config.yaml
head_dim: 32
hidden_act: "tanh_gelu"
norm_place: "pre"
positions: "learned"
doc_mask: true
train_tokens: 124500000
Each number is 128 + 32 x the weight over its row's rms, rounded and kept within 0 to 255. Layers, rows and columns count from 0. Numbers have three digits each. The size before them is the row's rms in percent of the matrix's.

# up: layer 19 MLP up, 256x64, rms 0.219, rows 206-255, columns 0-63
# down: layer 19 MLP down (transposed), 256x64, rms 0.252, rows 206-255, columns 0-63
up206 102:118139148164109124172114142097134140181141125053126080127110075069128119152097156126089155151110137181077163138117140128134163143112156141166186071053174094180115142136085093112140173115105160
down206 105:118136079136123126194131082131157193144114199074091132204093109143153144099117151100115100092097186161121183109128132143098148117112077121111146098147186129118169143085095144139143177137137172
up207 095:134091109130118147180130108086119158097118151142118155208102139095119152205143172057158136153134168111166115129095110134089127167083129150136085123102090106178122152121086061149110184126092168
down207 111:141180092141094152170134104154145148115112047158112170140190112155088044107114095128091126141164082073130116115118139096179124085149093104150147106142109122149132145173156092171074080122129142
up208 101:140085100163103110132099104117091113147071218118107148190109142162139102129194141167121077117093166144162146108176120162124145058109124155118094174172122173143131102116127127082097154141175105
down208 079:125113169130169154098123103155151131101117112139102102147117135064114121123161133132084092043122128121061152092127054100152129169183089135114179138140167133112140181146145154128170182065125173
up209 099:108073093130139128155132105117153173181133195090069129172163063152143153104126101138147101097123142107106115172087111121126103112132055056070138079131140179140144078171127112128091130140149140
down209 098:105130134113122135138151178101155084048129053170131111077112094085132097157114118082154137150151152149180134098131175132126129142129168154176117114100162161129149184181139075180167148117131072
up210 093:083154132173105122132158089112169114123105147140146137128146165181130129140031182119139143185144139110109102102148108169116126132107179132134162166144145130045158060205113136159113106114156103
down210 086:080159131135124118112142143121112151062124087066167115124101136093151138182147049093042155102125074160124143187129113129124127084143184159132134120123088146132113125124164050118151155147102150
up211 098:115151142148121072159100113171109144202170130162067113097163119105142144123114138132118133127124110180117115159069131188115163123144152206150138099122133094117118071201137182076087129158117163
down211 090:083132179105155130126149156177107143102101096137092193108079155138112182111082095087139193121090146102076141124091088116137174158100199118141109120101187145137153177129102128184155126123144148
up212 105:131116143130167161124114163138102056182142142141102172107086135134131126161126160108119081127145168239179105111100099110146152131131088063111097095066127170159102170119126128141132131079102099
down212 116:086103147158152106182110106120157124093109113121157122094089135144119213107147122169157142157134161183157086184206131136113116116114100158116090068164186110154120188180153128119098141128100152
up213 102:109108098165152163174117140144179087117094091098123107101126147144132117093117123120119130141111175182119157085176101106094136134184151080107178189150173181083088117088179129110089099130199124
down213 115:115175101133111088136120111100133129134119121186137154100131119144046105142081121133144192128122090085112121148119113171131189103127048132046146110110108157149072101112094143085129080091155086
up214 106:063104155154117154058152080167136102122124117066148109119142097097145113117070149063140137178158121131149206143148163114084116136065129097084148089125106159145091124125115140204133117132143130
down214 107:170172109119103179122091167143127161107141110095127127144096124177069127089206128131109124135092105092103151113074182111190102147140164127188086093081099076131124118135101135117094098114064128
up215 112:087176039151160140182120123118116139109063120084112144116113134192120063192091103085137128107098146116150180126147107164066157148136169108087163165104104105120100125104108128141126100164108120
down215 128:111138109147082096130114165092169168171133156137130117068117117113111238118143124108139175093170097159174075114181127138141101129068102145074080114138140121088130158088125147129135140135189106
up216 102:079104072193120161110081129071089174153111132102133142059117084126080111079137134124093074146138108141124150113169147126128191120129125098142122099126194087143119134079130164098120121139202111
down216 098:150157103111100168113141155159130092109069125110145149130139130161204184131113136090100148084133087056141087165116097107139130123119116123130151160133132181091085175159151141224121085123136076
up217 091:115147132182132138125159101127145134122131095144130095087134139107140154124137106165101176158133102213083165176108237152131172153124125109097172160117153133111118118057124211137126167106128116
down217 087:125095108044160137142139125126087095134133101109141139164153084163197152102116170086149091148128108140073128141083088112132128102102051138113101156224090111141080143142121134114163162151149112
up218 104:152168160134079159124141038097136139130141129135093165148188141167114151178116145192130128117131089134173110137160128153112108103055114151146133041159147158135122133094192167141135139120125178
down218 105:098057140116130210098106149136175104115159103109154126141088146116130140104149068112092135182152155167074123158123191126135098146178151169140076167064144142071121114138130096091135153143158112
up219 095:094172110118112118141155150130100082068114142170137168107145067111111140168072169101191115098113099120111133148117105141146101149137121164136090132133050129083076149095128073139170132171075188
down219 086:139138186151096118109125119110173183137196143146140103082136185132093116142179148125140126131182150118104103097138153164131162139169148143172135127107155137174073127166115180061148140116147035
up220 116:089116117096056144117122146099101118115160072132123167060089141103164109153078168159126097126181043092139144107104143118101178112177155160122120157139127140135112173100181138158081121175158123
down220 121:097176139135131112109109098183085158126151185115097088128137155115143173134115120055171146167112116106120113097170106120175098106155159163091098182091182132176201124063122096115161124132110106
up221 101:134092148138138138136082110173124149105158117132137103151112176086099141110171143078145186164093206115155183156136154162115139180113170135150125085132110162160136065104095098175147123098049144
down221 099:113131110131080121154167130169101098155098164165113187093109111131175167134145162171127126084118106083120114153116106115150128030134144156067110185139106131128171108153093136141142128130109229
up222 104:121090151118097158127116125132119112143142145122130131175137116144108113144074061181217126101184094123134153118121139106087102195073185137093199126180168204132135097118111119140109128125110111
down222 096:163121189192097180149108119093076089156153165146138126116078154172113139123126097134152165081152117166158092155152109116088146138120137178143153172161168174116117173104060167112090113140109180
up223 104:175052127165178146090134099101128090124178123140160147134066152068080064095110132135100116098096070078180123091132124151109135128140148146078120143141078146092148072095139138103153111142113143
down223 112:138081121081167169134124090128113119097178144115080200155158168183134138128137118106129120123129139119118129104109115087083112166111153038103092111155144123129178150149103171085063174129195124
up224 098:124191079138221116075082118148101037105116114123113166168131122140175133081128149132171163099092120127145182128133130102075147149123140097125069118096113156093128129144138097128082128145147169
down224 089:127131101080094140174159142141136119121125078177158165105107143100137087123116132116057124111136082082156172162169114100100112140118171121164141138160148175079220170156159153129162116122104058
up225 105:104075117156151147147127200154122102103168165153130157094103064123145097132077137129142140080055157145132135141111112141179165138171137158129153134100141234105107110148114152181132126074143113
down225 111:114112102126139149123092122093133188069114114065142071129140155140076153060114124113187133140105166160095158080083121060113111127151144073113161113096149141128144082159134161074103174104153147
up226 097:135150143137156138085125084136118117131100128120128139189123112136107081174073183130121109135085135167178076121090167172100161118151145121180120081055111162194138138088137172187119120145083162
down226 088:156123169119093124107115157093127128126077135124120140186144183077147147118156134145166126127135146117093020093111161143143107127125114113090084184081202120096164116131174146157154093126118191
up227 107:115161179116147107094140164101171135151147112094159178102120102182105148123125135141114170129180131108159162134112077191145131140122137159162167097133186075082088125135189162163062155135141190
down227 084:124088121150164141125119133125075121127129185159183114160090112063136177150128067113122142075119196154120096139113131056116158140143096141198073194136111128110161134154117158154171133091135134
up228 099:098118210153098133127163164146124240131156160143120157136147126082168148164113094082113163127166064172123141151098152102119165110133164116123101147135118124133149096090077114190151146146098154
down228 095:138197143127084119154187143157123130133116171161130129162140154198198160101157132143084065095144098117172113126165098132123131100162167171154086079166107063085127108119146144114163156105126155
up229 088:139104088137160136091101076113191106143123170098161167169132119058123137192096161070185169177142141132149136140129126085122131135125090099149148085096167153098194083124119121158153141140076144
down229 084:110142117121113119154164068107110134149150119109147111117086100108089147173141086135116146135187108107075113051166102114131159157123042101117133184131179084121185123076157131141104115081112184
up230 091:143082120145153155125112075133115123170188180102088154157087149071139135110173133154132125156118183199099110139120130123111108178119128159103099097092062148099140199082157149066107116100126133
down230 082:155200111161097116170172149166100134147124149107078130129096074162161161127220109095132092105151157104131167174152109101163091138114093137118110123131133145062125124177164168163114130068112154
up231 095:117073168157107166048141168106125143105100114138168151106090138126160138199068129130142172134099097137127133094121115108128127100133111096090151190119140160140145106022139124123121087062112130
down231 080:119140121102110095140095107127119118142142136117079117109143121172071151116118132116118087173177117093163156127102147069143149147131087059124172053186132108152125073203093106141167198155136140
up232 107:147117115128176146097163118091077114101149098087127112089157126127109084112088065128118143120073118148135097154106146081177144146214122140173144120102103190153094109098057160142140182172144116
down232 108:132089125136107111139122166158164154111151151101113070106120114108099065128134099154054156125139138151059142174147171137125162146176120129230163131101114085095124170121126141177121127172097178
up233 093:177084116166143164087147064110086145088090151152105146098142101117129160129091099163103093058145130137119222143114099135106149096141158180141122146065173098121150097144105093124124163143154085
down233 100:094123118123149111138138112190122116168092067137095090132164209161162065115173090103153180124120142097172086051155114100164096097137153070108160134127112156107149159115136151102098154125156132
up234 090:158114085152176136116160135121178159138131139117080145095147107108162113144179094126106113109151188131122113132045159142104156113134129187137150140130135213072152131113224117109129126116075159
down234 088:100139159060106104069116125128158133125109160206157127140118192131129142101075136182136155132129120080063105085158107143166135095103176143154158150090147092151156169070155156111179101129142130
up235 099:138108129138142125139190169150121099130154119119143161127170117142189117143143128106146145139165139175103133089127150156066147181143156183211101110076103104131137091172129181172111191112199149
down235 101:095120094130124162161133112193141151155108137155070170129115162170136123120108098128131151065147116145097094182205130122194151078120084125101087147197090107153138089120159072117120116175112133
up236 103:111134100138126150190126108069120108112140145147130141132148137150120096124068165147124109108132031090120126167110164202090162182164115141047096109165127156168167128145153172114152085134096127
down236 111:160147126119143219135131153126100150147156151173108192141131165196142144121140125103122137153152190131126138118084131060182115060117133074178143130145078106123122126143112085126087141140196117
up237 106:131159116135188161135154119133067152110144126129096136092152143090156061127126123103081146147128135117130106227139111158109161097159131080128143214147157090069127121100124138166100142123182074
down237 112:096176111099090069120110134117139107150117132147125153080096097185118172134151104205212075134074128144178072110096103138139152155133079117166095134150155143106151152114196144136111106123128152
up238 107:211159105140156167124164147108113157159139129093117203102089114139085129082152108124116212140131150128131119122068111123139192082129175088122156171173173099120152107143134106156087093104129109
down238 114:188120087154110060170140127102104135103156103114185139147149090107060126145142085167093096121142209146122125152152145109178124092114124123118127114116126122147078095140202182159136088120186138
up239 095:158099153174053140085148119151137140078148145088167122116116122121113092151124157100077163107095071135133158100096132119181111172091153132140094203154094192119091136085121135129081087151080128
down239 089:176146130030152143114190123134091111175124105114131177131131132193130146077167113142090115189097134147103112142170121104111145096117175153148092076163148125125100075153121149168184116095157114
up240 104:098056124144103087113131072071171149190114123106091114079194134096177105105099160089117107113113083123125130110148107154083109151087114114088126100061140081107120124151085155107108133117182104
down240 092:141159200128126201181149155121110079151158111099149153181127159123144122122145172189153124148125133163100142114126076211137160132168158179115163122137140103152125114166083118125160141099054124
up241 112:083132147181085190141127123105129131118090143118161129109115160138219117172082181113100141136126094179159121139098119152152117143147135099087200179115116088090099141055079146104142137140165131
down241 118:069034164111129117141083133132168142110178156142133098129100142023139094137111139104133113138123137122121160121147132123117099143095099078081118134116092083125160209143125120101131144187160169
up242 097:135147144121105111100117152188102112155105097091089190093165115108159207126121122118200124093094111159100171121130101135083145148122159091128140160124125171157135161061118142182128147073085186
down242 106:156153131090106142089123137132162118137175109089102138094192111139084123104142127149115092109198103148091099128154157154172110077150110161048157196092126167172107161124055109157147140126096117
up243 103:106136143183097116138143185147096125121115183134088158137101128138179074168140163116122101052090095107135124141110095068211154137146087193113093138128149170151116113092108132090170110096105147
down243 095:163119098143151168144123014113156173174118084094188129154151157138115088095140128107097193117102091130100101080137132109081124100086127100154180107114190126106127087158146139115142160133132132
up244 095:107173110175133099088132170126107135074161170123063155129095120123168145193149165156127146105130150105142155094113119133143073127097140068098088120165104100208125124131109182126168137115055154
down244 103:171101100111106146143096138150136109096121064159175140148148130138105130068095120123114130037088093123136075076118140090146131138157161170125152166126140175120151147171145138149141055128191191
up245 093:124166139102114101135187101105091161128100107124087150121097125150091135139183155121088130168110097224113139151073129134142110183163106131137113175204062130127091125169122122075113163148161143
down245 101:135166131110074126089139096086094126138071138140102161140125110114152156113166110149103130132134102115165104112070130186073108095107129065117136192124190115155097150136095057078168166087082121
up246 095:130128086127100115100150146101135123117099134094169109112106124152082117155167176089099098187193198173131131130112123125077140152138146091162186065085129147129106156166121099133100183087140197
down246 098:109184105146146176143141092084149200148158138050130111159125088136081152215087110126137153147105128161083172135106138102192135125122119131120089137110102119116085123110135115165104100092146060
up247 101:094086079141190113143152125160091139129143117121106111122121133190089052090117182145115102096134104141159170165112111147150154137088131152059109162214131106088052149133126130133110119151088132
down247 095:181118088176106106117146167120183139122117147143088162176143146108140199143166135118152091100115181172139132165174124175107109085138070191114122114119150179145151153102094113155110135098111205
up248 110:136141131121126163215147075147133123089095170107135149108072130181119135134108158036096142131105146218108133123132147113187159117151134123132169186105118144116101156085107103067135114117133141
down248 111:146075107126086143124130105149125094103170131165098085090082111066162089120177112115102170104125121187134148107114139123122148139158167133164149222115111071127135139116104155050069142130108165
up249 089:144138116100107135157127045082082127159092126121101183155117088131177125131161131196110143167149077136099092161135139107093168112075130139194088086119161101103148149093144146113081191133103112
down249 092:119121114182118109124146141116090170128137139086093089078151161144104165110154087124141135075183138093168098097067130110120138093159095093124180188170092184148082119119143085161119077107133185
up250 097:118154150070137129089141075143089111137166173108126163106099096115142129105123140109138157148128181150095136039034095125125127126111178144128193090132156117056167131145124125144137156163137178
down250 086:111088155092129088155113168133164132138093162149091185057106113165148083205107135159135144111096112073178177155178151131126116106128141155137139090141128180189146127105138143154117095112112058
up251 098:130156107076100105169122213101099135107112172083099177142144156210126105135154163119131162091100128100203198101161090131137145132127126145106153151142119119120062139116160102145075147115127100
down251 104:103125138114106179100138108109121136099134139103100179173120109130086147107078088153154112111209109141074043123157134088159113042162127119146142165123130155063151117133169102140166119131163169
up252 093:149084164151101165148164135088106163179089185113121144178120133134175146209139120111149123129145185082138064097148180078175109115090152090121112141152156160104157163084146155158156115132142149
down252 090:113150138087154125112128119114147098120186060144105140026086084132120119117104134176071156141104113118134169126092099135130208126104109171086184120139168076124108095122108154113085169131135116
up253 092:121153134144143085113117119123133183177136177147173138140084132102141141116178171131094092131134170183185155148165092136136136123189178135134120127120093100087175066154212131066112135146151139
down253 080:132158043144123091179072104146136120075101055148234126144130175133129131104143124165159125099133128144096120169149175148153132135150178114110147100083120134098123140085093162118118097156098108
up254 109:125136112145132128091080187089102163156097123130108078089093098191169158107133128147126082129135069105172134096101145094114143113224120105182186132113136131085139104137192112115117115171150107
down254 108:156117106166096183155125114177121123140178166169133208159190128113141097136129135109149155090106100096170138156143086106133126103109048121031144124152136157107122183091156147151107143119127111
up255 095:120192097167082129101151131082077099119128210135133123103135078090120216118081167104136164145135077134095141133069139156144113144077135178159125169115129131105136134118113117176158154127094165
down255 103:076125138101108113141164152181120155190137086171120076116154176205084094104132120157085163074081094106130102098199095137146146132111157068135082108133161119142141172145120132108120120144117170